{
  "num_attention_heads": 5,
  "hidden_act": "squared_relu",
  "norm_place": "pre",
  "norm_eps": 1e-05,
  "attn_scale": 0.153,
  "parallel_block": false,
  "init": "normal",
  "init_std_qkv": 0.0261,
  "init_std_down": 0.00292,
  "learning_rate": 0.00248
}
Each number is 500 + 40 x the weight over its row's rms, rounded and kept within 0 to 999. Layers, rows and columns count from 0. Numbers have three digits each. The size before them is the row's rms in percent of the matrix's.

# k: layer 6 attention key, 320x320, rms 0.167, rows 206-255, columns 0-79
# q: layer 6 attention query, 320x320, rms 0.178, rows 207-255, columns 0-79
# v: layer 6 attention value, 320x320, rms 0.114, rows 192-223, columns 0-79
# o: layer 6 attention output (transposed), 320x320, rms 0.0917, rows 192-223, columns 0-79
k206 121:557477496559547505413415553524449507507530502524593504437590480519538546477545499444575527581493546495526474516482453489477527478452436515513496489602591502504494477521511481584527535498462456481538526467545523471504460502567561456513416493
q207 097:480590477455525514460467471557486511533475471561406581479478548439501474571491510462485510513541571478450483562421482523593537525478514524504474504444445432496519506516532513559654448500490507508514501513538569528487510574469526567516543547
k207 112:544494518569477500421556498457495550493499496444539391547535469467458519433529489513498526508519540499466487484489475527509523436482416534392488437451541499497515583551479506535532547490493480488504498551477467487483516569486461596504473523
q208 101:507476492487503420449511506531486536486455499445565488531550519469446506436544513519467449614455376503473467522548504513503522521506510545446515439493490564511530529563509440499419491451580555493496506520469550416398537451532507427455406512
k208 103:541594518460535552519408537525454607488498484454555527492543525559481578467525436488593513455504463538513512548468544529434553534405464423500477520560477524517515477455467484542519526526442451479526504446469515501548386474529495504520436571
q209 090:413536543484461539519491472550546579572488514516496559525443491478451476500569505518520502502533503465528494447416478500526537513576542546507516534521553482534467535447502529514516540518491508475522499503506541440502486478486474576504583546
k209 090:512483561481491462554538463477533504474458459460530531556528583494563527531560520456477511445515494576456532546497548505532504545522493464508478577476514490481452501437529486557471515545503551557485501448504523461534508449454523554388475507
q210 077:529450500598522501472456496534530543536506551450519495571580447462522503538553534496519522565502467503450457442549419475533528500556566444496508508534610459562571529508491484512472567530558526503470509525515493549520509431466490491504435527
k210 145:484527508524562463494476558450434493429493481492537485558598396513405549537517471532533466527536527569441442407460495453458518500482486488565437491579515503472480538476489430516458549474507438499476488479545506531481422434508495479465414547
q211 069:481579537510395511515455470524506498541517537572491532476460524515459479517443503459469536521541522503501475470522481516494494489520577527473578538534565539477496544465496534491482506535476553502582497497489450503488495472574493569379535505
k211 097:491536517462422489617448468404516502518427495503513526539430567582550463501533553448489533485492491497459530582534507545539481468509521488508505570460445454525476528463562539512524473530452567583576508501482477514475529502494569494512530462
q212 095:474458453451507479508489534497466480466418534489473446560446505477412502547493507459477542576485492449549540524481483500483456508398512532521456451469427454516573547508435446491455530437457548461545507499509550556456513445497503465483531510
k212 092:553562473496573518467534531570481476578506504489421489514514488508499594418567483453568440505502510480505528451496533503436579523540451489502496497591498501461517459550462514505504531444480475479514507555492541567536474455555513558510453530
q213 096:520445402526506376493555486540467443466491584442484498521529555449520532508493454456501502450481497479566524471518494512529498581477447417456522462399506520529532508566446494476506495548500523513481504523448462489448539458473475483535474458
k213 097:556518482482582467479493539473459500556491523493447488485464459474486450504509466530543459459468506452522469470485507466473519434497517534556572469555484521507503542499531457473480531436537431478527502520470570597582446471563580454490429493
q214 099:494462543487562607464508501519512578574552528521470518417505487533516461520448488469525444451497477525527470514514437492429488483493535543544539482422496444439502511443558533491503491501464382454452503475543480509558466527550531519469530461
k214 100:484510471504499430485498544464523491493553496483519451478543548467494506488457565447427454583508526543414567485523468510567441556483441484541482524491483541498452466529470455525381555413441530567506509471573488442522574463459503481465476538
q215 107:537467515491565504498482488537501563575436467425464530453525547486496453534442497480548405559500472573472508447597529498523520511506520583530527511560519561496520499468493450518421540561485433480516502546501495461434490486566520516417444517
k215 096:482483497524500530563543466460535433480524495454539528524571530541535530515544503465534501511463459507491502534521443511458459549417423469564456577494497502502552459494520474569488493531499535494479504470512532517523470554441481567496485505
q216 094:467457503467517513555570509498535508448484534472602453566529422549553462466511481540488468498488569584442502509489497458412479520517492492519555462498473551526483485571463492516517486487437438462388508456517460580623481506556463467427536474
k216 092:508489467473580497462454557526500477472519452447494484444520515537520500534520495510524501522549447524563465464490522511503535486416462522499478453547512530399524481508475462546512529509548492433538484481500527387507511466482537500606421525
q217 092:460529459502507521509538441503502513457532429536495400565497473579573554475563439517497511526579522465468472473570439460462469542569485513522424574492528535502510467572461513537476518435450576605446500495439464482454437535471453410533493510
k217 078:479469489429509458473462526516423470510511489470460513498458504468514507537480478470558556556498416451504473480493428481451490500456432534520460486547540429441445502568530448504500552481524472448526484486471477491427500480527546477569386472
q218 099:586499484441455493418443514520500541518514565555466515422546594489447476501448493518500576501512423421599551503571514543520579556461492452420526496453496526491549565479540501448499450513540497465587491521454489488472545541560518569504497478
k218 078:452559519401534443510510491443494462498543490498497620441508496564526479536496514537425568510502550583540480507476487555516513488492556550513486513495523419487498452483455524527490470520474489537511506472505484489491485461511526434435494503
q219 093:606514498521524462458498557526535519463495491493503445559531480434429468579464527501523487551556430469508502519590479516446536500463475495478472492531513485494515550472516516438544611513463481464477480583517487543493505504505505482479470513
k219 083:522495548455478489514435507548407515550501477436416443504489474487556571441444500450465496554514524436555528442489406499480508447512482508507513501543504456466430474574552487591492531440525540456499488490494474592481499487499533496471437448
q220 102:498497528550468476526573529482511500464507467487542464556584416496425515491556489528550492555569528566514525455481462465471473509457461518519455533545539514492497538455484453473509518483494469515422490502560523482481461531462490431499541500
k220 096:515468549512442483476514459549503499530537513490450437579475481409555477457554568493529503521443480374548529531536474485535468471543519497477577507501523484586511480573553533512496468546542504436563498487489506530477494567489530468563457414
q221 102:565483533505491494459482531490496513510551478561483489428534470513495507488473490501567423527526477572541490447562468507442552441441497530448534573535512482448509529479536496495537480556447416466480474460520481529539502490537505496438494491
k221 083:482537530464411484565526442436505462478513457462483553477410511485573480529418532532430499529480493488532627532516472526506441457481563584488521579501532433507451404469529516563566480572521527495571492451475505519416520518430566485492522468
q222 102:555556501561451460494477564499546442479476517530462422584483429492456514468600508509525524523564516463513441455530454498456507457514509491491545559572615482560497535507531593518586563510539496523458504535468501504481478494491501478517503465
k222 050:451528504537495495487490563458558402458462538502427460512438571452562507509560548497467490513505471525532533518451481478518503553548445515477465478564610530514509468491468500560517473484480552471519513523447493542521548598495507462548536474
q223 102:481514490495544441479557506442543508482463545444476469534557428516492520429610399545475495449434517464499476530479524521486557505548503468525536477539458530577491540504485474488485562503503583581507532488433496471458429446423495457515520546
k223 107:481475526501598534522484501455445505450462506460575506501622391460444607543470424530548446454531561534527413437460516446521529483504447510581416422527479538520538497527487447482485553469486485473477517471539452494487462457495439483494506493
q224 092:567461471532515429480513585511505487491516515491513502564504541455510472496545598495505484615555413533469456471519540505508470491482512482504487497445619482500532499562530588533480577488538461503459481523494473491452518504467521457497484481
k224 071:558631532445463431472512514550539543498495496504479529461404505568467453461488496520430524450503468506531561528460481516466482515482428449472533473498432548479508485484469531451517551433402536524528492532476538500649528537563481459474531526
q225 122:550483490428577398434544524470474511467426488474454458447528449464455572425525438455509458533470469468503539535532545514498533464481526439568471460435424484486470531573484415469439502493518488551531517474479476459548452485487477409534468503
k225 088:470468435551559563524456486460446458484491498485564522531597381474454516588480427536541475494532525486486442459463510438464501507447492508556491488551490508467494518478505434525450499481547445454497506512524483507498463427530453513531431497
q226 083:531426510592526471428500504530504527519522557476510480537628429489553493481626518487521482601485448460450441539514427502505527492523527430525516517511623466576564506524506539523473559532544490532473550543441517475507505425470475473515412538
k226 163:540474508542569484464443549466436495464504488467568473489596394468471583496551440503570466518505510535499442452463499452468505504480465492587452481613548511504512499530488428545469556469512439472508521458558523481509453445492535461470397513
q227 108:420500543443498560502506464425527548453520441477466483482504409535461509515513413571504469450490571517522492433491475466442534478506489519510499512565446515515436541494508467464562524524504477509515486483556494487527467506463468483509540475
k227 084:472423495472491558524556406532531518528482485535459542494480589420566499496483539452452496536489503461514521532528458549540482532583515513468473547470514481543520457553544536515522477555498565487472499493448479511453545533462515530500547548
q228 127:468477465542494436479434486579497450513487496530486453521527569482463522518504587434530528576543457458481511541454489529571517549490546465526503489500563438506540539540477542511504503481515483527515538546459565442470561486456546501557480544
k228 131:544487489563571491409502539516464499494506482469521457549589358504489567498608436516543497506503515477492434449449528440473557503521433488585488443560547489525543523524491437520411496459522444480506523485536565469548461447522510518527411514
q229 081:562442480593491408481494506508540552546511545482472460539593476410523486510579518475500471556502456473457451482536436474555532503523547419550494572496579467520574532535546493536468535516531495512488531557499509547498494434477482485506472507
k229 116:511491497540556491419452548495441503467509503496540489515580432494478552507524445513538512564521515512518410449438485495454500489467454501527478483593555506511517493522501446542440540499519424455510518487533537500499443471543557489529373522
q230 072:541444502597537470462506506521550523480485563396553482552616441448545521504570482519533520525496475506439449479515479487527489519544502435477505458518545511561535484556475476481503571563593500460415507526521478526500522419456437449543387499
k230 086:487515490495578491510489519515454493442485506583551480509513427509433540528461452560560465489521486540509470432442509450461539492463479477518489487540471532481489524441459453487428547459532452493478483474543512524527461452564508477508460491
q231 094:561517520542436470486591480492538451526500531547513494559539502482496509403557542508476526415457460517490492486499509474514493547559485467469524563504518539507519432484561568565508521471554527506477496428480490462497547462476569520517487475
k231 076:416588510464468468467418521537452501428534476517489562458421498530523460486484499527507510453535507523517466504471553525486509438469531502469530484444488507490501501416478522511487510512411452498517495520491486518494491489565535497542511428
q232 109:534454481508461557540536493530565529484483513473478543465537499505568524457443500543542430463491479545545510440584536544513512514530529547467521526505570531525530446501495525490471422540495513546463495438474494400490545533472479567475502448
k232 106:518473486508518475558471456545483464496524503501524566463470533528455416558476490555496493491479432547444555516518538528465428487427487471534466529462474512488502508463498498487477481500514544514504490490546525452608521483485520471518553495
q233 076:520423494602532534497486473512482487514485474470490477476549501496542518560458495540502542482463483486536537518507455505484461534510467530509494475539480427599509442486503499424548512529542457516373508453575517452543567508480493477534489505
k233 104:499443476543556481418573519553513455457520479542486464483553438440429549460513514486552417563528451531460432406482525466493513555494506493514484434507547524433483505516442490499469517453502465462441494468529514520500459436510500457516459453
q234 078:592543500441452508537447500418488412544489503536482502472391532505448567503487505443459532457501543491529490473498485508516505466477556560502464547520453517444492483457541466510511385438467563473590491429494490483525488484515525545416586494
k234 102:439567543503411500490521478535547522533463452512458517465430564568517434495453575487487530528525469530479510539519491592512481486497508538460481503420470495443487520471502570446540435531432581529490496591536538472487550540498444549510580475
q235 084:528532497437489393443449481525450554508453519531517566421506528555445462519497485458502524421517541469459467477476516469497492475573420518452512449490498581533540545521441476474479463541531495453562498533473446521446472450608533487467484522
k235 086:473506510505447523536521517435541489517469465511522465574468478548564587509584516515552513499508476495559516549512470512564565464478541495487487505471488502505511486457527493551481442518468587516511505467484513510464485516415501578508504496
q236 108:513446527484530440415510595548514479489476483459539476512496469524533531531488481475511473499540489512414478435483473503497506537492549445553453419463544453431516532554526536476507527499546517551500506493560484491536503498451568511484484483
k236 098:432463512515514466495448508537383432484488513558494436483499508448524445537458467555607489508513455473563512530510479456493471472614451471542511477481607509578458530523444478487451512428557501500528510518506497516555520524533483455507476464
q237 076:465557526490402537509454501510565453540530508587484510479399517540467512521426509476459502516541506473509495464492471545505487516495555545441556540559532494443519559455511516456504468480456558474494499448514423482521485510532534598435580516
k237 107:440518553473457512545527444452529454503467483551426463504426586555493478490493592468453465500532447492447545536518562534563442513517526493515464529458464481521486487498468564499517465524475561539548509471498527516459550498459534542502533473
q238 090:450587495454464492473502480567531519540569511481481432525448514526468540463558482510485470447524469452466501496480452568497464444560560468538606491478605551495434539565484556481528516486488495491511496577495482474491471442503472535488450479
k238 091:565531525448487528520446525438483554503538473482458519553504490510553522536521504513468513511492471545396579583490469421523483492542490455486496524530502494560461476494536482491512481504429508478541506473526542452502537515496516523449508508
q239 098:547507528498518462551489407512498492543516504543413538399458526491490494508434554438513503436495485484550439512530438513494508470474535541517482528506425535376502462520529447535493439461459485463526506454557513523509428496503516518397599491
k239 097:555485476557546538383423535420512483487536512497521477497548429507524526464517528496545510583521569473459436480486400519485518492435445479469509495563536502469529521548529484548555437531437469502545508507545553487396537474517515564526460546
q240 090:521384472425480400444557498526506508504538463434484444570505444467532501483547561494557412514482465488521510486583498419563563522467488431495503517484474536487508534627536417499444527465502515522529504504446523485456553442469488510556468601
k240 099:473530500460516563503418487575409508522515521484477550497451486493545487535503499518510552458534500454501458524450491446411485464459524499536504544522554520472461520460518494534550449460513486463498507492456562542529469521585460517484439540
q241 091:487479558426583537531513537454437513449453445484537479437523455505513516525473494525539485533493517518573461495477541474464499508448478568516454395468419498507439493528510506467471462491543482555542501499541561517544504548442453461512511480
k241 097:508430456558526480444504468577480520523482540520560487491545487442484430512486484451512488463461477439466475543491526518495506512550496497489465523449532514478500570570538465454512473457530504497476493538482455485529535538557466495509515459
q242 078:513488476570490527521457510498516489496478536525482506588552489511455498484487481484525544553520426461511500491522483518517571559552494516446485529572585406536548553493518530545513604502519506590454505540470519511474487491456575513536438551
k242 090:456564473473604505383567486478480536488509498478438517535529505465450566491482477518505452536476535527502532434462569469499533555558526471535507483574520484496522508582498483433470515505508408558463502411511488490476415466469539430553453510
q243 109:525473555394552467476500533445475496480511484549498460480493451486506499470514482450487411511527508566490446524507485433490528481455519527579446488464421517395489554483583436583512509453505506547549501492538494494538498495488541537451544561
k243 101:471552471487452557410444488502498527511510510487470513444459517477489502463429530493495485499520525424506514476473435530486481533566444507505497513431558540499563509532473516528463510457476498513526506546514557510507569567457462559461495495
q244 097:479488558531563613552451528482497477575467547530486512494465514495472481557508542455572506509471504526545478508476410454515460520470550542500446510531478437560436496422552572540443526458418512479478501510503494528498427471504502538517537504
k244 096:460488524490594373491567492495548504464400535485466500553602570480517537444512557419477483540503461564486509453520546510495497586523523444498509582466528526466438508539516498464508496431491521517435503520558466463458499492429502433475440480
q245 097:486487513488533473502506480497449501471444495544510512475587465449480513469465537413528533476456496547391483546458424467516508500400594535523452459429487463498537569482470452530508507439559445524510504443560489568558485462485480508509552517
k245 110:523520497504481488494469591460436496554516589510523419521560518451529486458492501491503465527511553487485523465483514484502502493465489477530549510511473522509517451537489483544438559442468484507551504555487515573446611497513534475481421477
q246 099:534494505547513466474466454518535488548512523528480512533516442499443486493503506485512504493535498492495484425504416472498568507524556509561483538538529452559521515493554500519480583488496455529443500471497505525542420464467558524538500549
k246 094:342556481498516528493529474492424477458450481477523576545490440471499482506483475536505528525506572517513471474490452431555431488565513521531517513504546490511441460538503493521438502524475488522488506439521453557386443504477475526477461480
q247 090:460455536570574482472518433480429512502513530485516503476531470486551488553419476539464507512455543561525466496548457468470426468431482462511538436467453578513409468492523486433456569544519483498563497565487425551516528480562438493489428483
k247 108:573479437490533506499475495499480508569422517510529557484501513474489452470457466415511510458500498419496470551546483580537461479570483530530574540496502525522505497502575495499514581477515497471532498522464522505510512547505504506424473438
q248 101:547494481432524521493506566479450517442474431445508479472523499477535508507494439525477412520512501545476513539511579485478479479462448506526479448485448526419517483548488450527547456515535484515473500530552553476496557542508494480471413489
k248 094:538511453465447575478490489571552511500544474535496454446447516491458531531460492521511484527473397474553503490498457535463530621484476496503455483453497528497559520474438522516439440515516495482470495526490518500554496513498434516509611545
q249 090:459447480481557448547571559516468533459452522497470497514510519423544417489473501445496429537503489547486537514494568474526491542468463477532431507436437503449516495539504516537449578533475487492480507615463512552453492507551500515500489535
k249 096:574514460515524467415489504541492507522489559500501502514527483511496482491531451508502524471491489425554482474474451487428508503542487523493540521531591514509503502526513526555472552447549395481498507538453547543523541583514564495480422497
q250 081:541500502579505496528458486497547534512495536493490502583588471452517508524506477488508479552510479543472482468532433490504542494532577443526510567569594444563537523478535487528474561542513535555479501535480501531521477465497508499520452530
k250 109:475528472516495521489506479481477527476486477465534592500531421500425464544461449553490526539471578553471497405480446490445405522509482540560514497530523500480489489492554492518460530522565473505495495483569493526460430504515509439477475540
q251 094:500445497455513526492508505512443460452490427445516457453519436501480515551518516530593483438492527495511472497541515476507477504468496462463528439491458579462483496551466454445478498499527463449543503508514481509467558469534426463518433446
k251 107:491483515477529484553480479499505518514477530549489436494541553503517549502468554442487525521495445464465489554506468497500539541416500425524412515478468499520467504488553437539517391453483572511473502543494514544495491465523467512528522567
q252 101:475512467516537508529474541569477540560529534411512516491442528449486502446597514529587527446492536472510489436430525523513487531518550546520485521387508471572462488515527513503531469548506467502495496473544492477489456541443465485539602412
k252 094:524458485453482390578492539463506474435484492496569484564493498450556435551494484502440503480523417581486505551501482508546512527502481437500477485446454504504472502437475452511531555532422561484488493511468490512513482489447496507481532497
q253 099:522526507565568458496516497506518417501482567446541518529519523492430506470553469424506566465484513547515475496453489529531510566475508508453476460528498515532547463511466474562525536526492557476504502428508548421460528412468574519492496474
k253 104:489554524460593433458542454435502539477495497461482463532533498490514565465500502560573473483453512551528531449496480481508542519473379474521561466487461524517551530513484450478417532521458488562463496506556466572497386471468578545495451558
q254 092:489513518386563504506479454495493527500456460450567499472485531535459542418488529467597475475504531494522528537477520502480512479447455539490475456526416498511503465492486492506492468452489426433498505481431483514457504489560466505556533494
k254 096:522526525437422552589484546537526410540546468461506516472480549486587492469516520481498499540494493548445639535522522445422560471443500527561459503497484490470440427425513471549515437501426578488513509503558495515493550503526511548524534567
q255 096:539500553506506568484552585483476539503523457442569411518473464509550501497639491514532486518502490508410502561483538492483458492500520428516526486500508510497468561533463481459540499527548535472491499510533481504532533448491455440554461454
k255 100:470478568436404423618473512509528523461517480557516405472494560485501564486492561455453483494495402513539468576474532441501542552523569492511419533466462497506475515414504474509465450468519541496466503509474461583497540511507487466526537512
v192 096:455509546504513532424494520496497450502451436554581528486465525467491484490565558506578360507554551463515451511504449448555511546430459477533419459494494440499528496488530499448500443486526442496433499433511537520489505566531445455519514492
o192 100:499514448488515425503501520527502570510524530478496522494548524469482453517516525512510553486465451436545541491487528556433508521532459533500556482450498508509474533453481468581449463482438492451524483595516518530462510513532462445449458513
v193 092:543479463515519480511446564509561486504534437517459500471482502515447504502478508466494485484502524437455517480558484545488497477455564504532538614573480425538531514461518541510505546506539460497545500506507565499573477507442475544531486461
o193 100:472507547479495480470543503483431552502513456507566438509519455538496491549548542523474554530519492470468521493462512488546468542565424433479478431480417558483395514505572516524487466520444553397518493551449483529418545462485513440465460455
v194 087:497531484457485480486515486497450524538489487453489479500511502503481504556485443480560453473477475465525554530487505493494387484534471510492507464464521457450519583475508483490445515528472496587483500529489498522479528500493509533467474522
o194 090:522496500530518513500451487476538455515515513583500482474482506526516546470506573426458442532537531491552494477476525485543570507470528510506494540493566534491478493474528531492522494454442519489550555493526477485578475488558497477578491446
v195 087:487523439460500486469503426476522527504525584516499464526511471470548545512463449478493515540480442500462558485463423537513569520564510476515515430476461439438448467459436501528434542450472565530519500486505481482508528486497484506480506478
o195 083:598466532459497462465489485505520490512486495530541522547385546442454519444441553447525444477521488525481470503526538430519452507467500544546450532493538517587515557560531477461559472487445472523505444504494506495493459459516570467533534539
v196 096:495526491480500525515460581562557505501554482505446545471508499506448504522465477421539496498577479504466476547531545467490505556550492473515479579482461478549496478489524527526504500498383515434494501476532503446530431538594475463525458541
o196 101:494551482454489415425525478533542459416505525451545486541503476497516486512501510505415493573508530532509563441475447484490424504471470480465470413469488523493508551531498480464558532504539507576431461547395514494577571512437548482495500479
v197 082:475433479566522506411496474523517490484466453540530536562536470483480512470490505513450441512461479584521535461501459532528448478480492478488554461504462488532548557510426480506494421421476541543476500469520461496507474487426478550542470546
o197 088:520484496470504448592492534465492518566490521430546510477551551506474513523474516541583504449505492491473513512537503503517485560500532524450483501433559544481393451486460520442416495444487487421547594512504501569475508527549438476513480442
v198 093:517478452483534470603430568516483459528501484448525492500484488517500487457461482523489512445520450485530544517426592566516529530406490537476445460547537521568534464538595488480505483501542575501477500469490509478576557425464463514518505510
o198 098:446522537530466483477485459536495555411452522534446548437401485489457502532566521538472549484532520499550461481521469484461534421451483535569490540483489457511450528469529542499507573566495486476531499537412491541511413537568527543423549470
v199 091:437423499530467532465520536521494427483529500534483469498468556458604462466470640560473514464476495489517564527531490514522490430534539487525506454527521521538429496523455524507490461504499523562503502433565526468508525585512476488551485467
o199 104:501537497479496487450508508492517558516539497452545431496528458495475534518525424483487434564507431458569425493508488500445483495418442527528446529487471519489583461498517454490485459572472470419484440591490468529567525499547449461436445497
v200 097:509476589488508528496513538580542511521499432516478473448492508477472480440557420499526582488454505526495496546447539500503556539438547505472489541537472538540510471548474454458485522507516502524459498472456489422513493446504498466539519532
o200 107:444522494600498515534502447511544504515523552485483524574471497519513467526481515443457527559530500468537517460497479468545500547586528511496528478489511448532508519469540518474563480528498526490489489483476514537488449494504524542460499550
v201 112:500545452526507474584504476443478499430488498466516539559512449524429485596474509525586465528559520573454486447569443399465506517519462540506479473500507501467473525457486481476486517474484494567508497465567495522475471498493522465517503474
o201 123:518493476394489468469516525494451454530463466525488472476460527473483527448459430559501468416439520487496544529484592536464490484463493558516504462459403554436454490496458444511491440521502485483538519462568523514512498518508457513496511430
v202 099:457527436531556556527464485483563528481491447419557571450508510537475530435493415544463525503411455538447491474454516534446493540455428508477490560500429583533452492511487421498501506543444548505453498520474457427504476396516491522504543544
o202 119:420490494458457526532533460488559429526571506534462509572451520530479453596495502496435513458526540467488587457483551456550531489571601583512541469468471471469550512457469518444494514492545500525556539472486485534459456494445531514508607553
v203 104:472414484547495496525502473542508523484457467531556560538510515503502489492507537465496542519525523459503557465601484453524513530525504547507545529478482486543491455459477510448474468452417460487453501509505447528447464513509508449556496511
o203 117:470507513410468430473511525455541447503502526432556432518565547475421509560530502548552428492485492550505497487499500511514452546464499395481470468507512515426492474549407472467479460494563510480480520545508513468512564506427438445480467407
v204 087:559488445519519530467475489454534525514474438482516584535472515494534477452509515486566539544486459528495453517462573514490512505504478534515510505524466510515499503497492531541542480515520488487530502492590497518416442454474540546503455481
o204 089:483481540518507432460475537493444476509490510526515491506575490507454544558455507539492516505511508432478490524610478474536473479514558525499546500517562462500556415568483487474512580512577549517489612395487440508461512502455498509497553479
v205 091:509484497552538497450442540462529556504458548429554565534541468514449533440517528490562526550436445557519476533571468510551540598482505510437536505565468503576508469541503532510513428499456597502522499463470516571501433508553543524580503486
o205 103:477468464503540450494509524477434477508495511493561499516552517504453542569473547548479530476506496533424518512552519517505459494449526454474524484447526531439476524525420503520507511536545503487469692489464454482453586476384511508508506458
v206 086:464502535499537546490515458514478495481472437508527469482492569513501475463537577514523506461415534516466477525485457506408430450491463426507498545433549475497506468510531489459516513515526523525523501531472557378542520522509513525472533457
o206 080:574448484454425512542503502516529477512515520511534540592433522478529440510524342546462536471505475476464606487488552453526526476541515460463495466539499484556540521483522528480480489489500447559459473464549482570468524472491513497459458580
v207 092:456446548520497494500471425477512563514573487554503491448469513505492517442501465444462544454400499543549521568468470522476477551494517468484474413475509606483427527554499536499480512404490577562526502504490433519458457497497462436535441555
o207 103:536509530528423490522475499546541447510505524404509521567441566512463513566501543579517513449552547488469425458493513566567487499485553506465494543492540467521583522464504518447535483460533505490515372448517487434549485513431546550454514445
v208 095:480462496548498481511540470436481554517506463493560466495499591444538506453575426497463537511456500487506490521346518509451462465498462482475455500544503604560516471534479419490462487455541561565488498465449453425501491460414540516476532524
o208 120:543485494543467474516452492520567468453497575484508552540412503481481508500506533487522492521502512503526520473524516527575545457516570539502488586494578447544569543436497505462546505466497497487500495467539518499491511494522506556495512531
v209 094:450587449542497487462545466490556466484462477475477544539507525524470572553509498548525454506467517482553571494533522505504523449525419537523493436512567513494467493443457501568543472458436403420470502522463473546527561507473499445553451451
o209 098:420424504493496557488368465513474521508565478472498456476520512493474479482580531490513490477480539567467471509530483510533523533468589521487534539485499488477466528452447488452426521475495434512498350513550523454475455499579451504505566485
v210 097:469450457500461544479497506515483536482518456518474462551476508481481447477491550508556455562512463524552519456510496442500520433493531480568525459479484504433503534457451548566407461452514497562504500418514548538472501531483515424559446509
o210 106:530485543477495476521529495507444506508527496522558452467526450470520516516548451553514469474444463479473494540488492504460501532451451523517435502546496548555484484610489429449445473490521430469516451556512506534586525491538421489441445452
v211 084:499535518504461441556498459483537470491467548487537474501482520562508501488485456515500545447423491506479465516460509533466438439485518476478474544507509554505463540529580430489466493521531481527477501534486485601534528466537587439467505517
o211 088:443512530505461628504507491487492495416524466539445528490424510513486518524529513514475519467504585423557551475483482480610557448541547543527482540496490411543553519463479554497493571463490474539538479411500510416551488526422522546456536482
v212 093:514500433527479518474480488450519502447521471534469449540480519498499484525448501490512499486580400522529499540524508435562439538453533495480545491556554466533500590617516536472517470473544463482573502483504545485471543453472524449548507509
o212 099:522525516517454481463487487549428539526500521493528547527509496513539534471581557545556502573470504446398531583469481563542432516513472421502448525416521533516430428442505486552461575498510477434506491496498459546477509536553512581540445462
v213 098:509417469510535420490557476590523449479401448540441499494501567507425512485539515481445453467471502452459502476540539550440525447490520532498548497551540476520471474498500434395505482516513476435381500532476506565494496460490521506534428520
o213 105:471490520516457489481509523441496562451506462495490489528611498519489450493504539521561497526436468498465568544529520473592482549532465375504470532486442488468418499422542536567507552478503422492532374516537504466509489563535461472449503464
v214 109:548509527547479540453506436493492497500465543531552521516487571497502492476519463460552507534431429520519483574501558532519430572449494465465428453469522624513517500545430484528551506461488548498506502504534492485445529452524586526470509537
o214 130:478526471480502451519477500468521423492512492501490541498496532480454538535478548500558526433562538490497509519496506489515514456501546597438572521513548390480610485445476553511546585501518502550501487466510458516483518514426537562521539436
v215 101:461504508477493515512483521512512561508493483470450540524507490513482450489516516527483438580596571541473477516500544441554509455561544418537502506560504387493552542423539546538509490541482470483420499442517486551522519474544466482538473474
o215 116:524522480528533508462545488528441490452489487519506398479588417493514514519569478533481530508405427436521514517539479523431481562445402542538478459465435543513380523557471473493441532499519488523521470569488561512559512523546483449490497514
v216 087:551556474497540475421527501462535445444550425544514487532479561490516465464538536513493497481501518529474534473510514512487499468484526478502543508447437524589494512506457499525500511542519465449471500489485564476435462558509512527515473471
o216 094:466476461505489562472572533552424549538515498481482519483627525485472518508480430508543508555475422425543524602552516469478488503500506514447532477548554465486538489507518535515509514491539522494514466502537445514503548448498518455531546510
v217 094:524534419521471489490485533518517490503514489564515486463477508493423542577517516430536545574544567433506486482536544498486491448572524540533513521544459461468498482484532501571514477541456482451483499482517541483477516515561533489501541479
o217 103:528445564497546465492475560458450529455462458484497468539546441466615512387520486447562495485447488465482517566467474473556562522487446434466510432450482463573453511518480497439505491509545493502513517497568599462455559455481492521577392530
v218 094:394554437516556480569512476419449507463513498507470538480529468505499511569457567488520454557552467549459489465593446450483495433548484525548448417505494478428408499432516475506491492504464497513494497504550503582476444526533496483494458512
o218 106:510450500395490497418550528486458469445441486495483450490511480460451521467514419527528451469449543461537501519440542543519516498459452550527490466496407549480524513552456448523488473513478468520500422518550538458529515513500454453454546456
v219 096:583486498431467499486473449509543584524453475544480508499436482505464512514476534403559475530494507520511496533529474496506528458538552538504511562491511436505527516455544588526524539399514444446470501523453418507516532558529549545453520453
o219 110:503516477566515481475488585498451479538503480492541480489560476523558522521471466556543470422485504503444465505493461544479467537524449385507493457509500476485450501534513547491461423523487470489521475506505588490503574520476479478543351489
v220 089:468458548458513488492499431455536492547550538455472478521536512465587524477515434494472521513410514505547499596434492516526530510455508514436479556528465513563549463464539473510490514516511506522528500507440460548503538550471472519470501470
o220 106:466484517555528547549474459518551498512442536557492459523477575501536503524451545502480579571545505529519477411532481542559519475566520538501506524544574471525557502457500472484591498515498523486484469501515496484485458467525493511503519606
v221 083:517489599510557583502523524476517534527499519416578393465506491466528514582553462558565564531454508480520506515450447471520525472490515571491502453525432520591485482517441551504467474533456594508525500531470497446541504482460538544478542522
o221 086:515506454590485504485441444512472508572469484496479584512424487518467549452395508403407489421545476544536519503515460455487532460509549501468535475533573463472494544491554432473561478524513469520484659394477489556485521475522469536512459525
v222 106:497480483550555531566503514416467539500484534531538491524554479477489484540536559474526507552606489507460463568495467473506421512497479523509449564565523544552497526472455474501449473558492521465432498472500444507489460503520507494393545567
o222 119:471501497500512473527457517468509483402418519489473545467432471456457517430455477597497485495436546532531517478494480516493528436511504537448486480502447398473479560475527469541577497453430490564500502519471558548506526492487517471429487497
v223 090:512590575493481553472442539504546501513575483555478520445469511514526481487466580464532454514595557430478474542507502555511485514481511510483524517459536394484524491447490614499543563513509466494577502556524499435533483544545463539474509485
o223 101:558529428536518474445539541505463512511513520429486542525536435482517492470469440433455509555517419500495487514471488493456445531491434452493492457474497521539444549530534503500465494522508505484418438506464533533498530478528542482570478551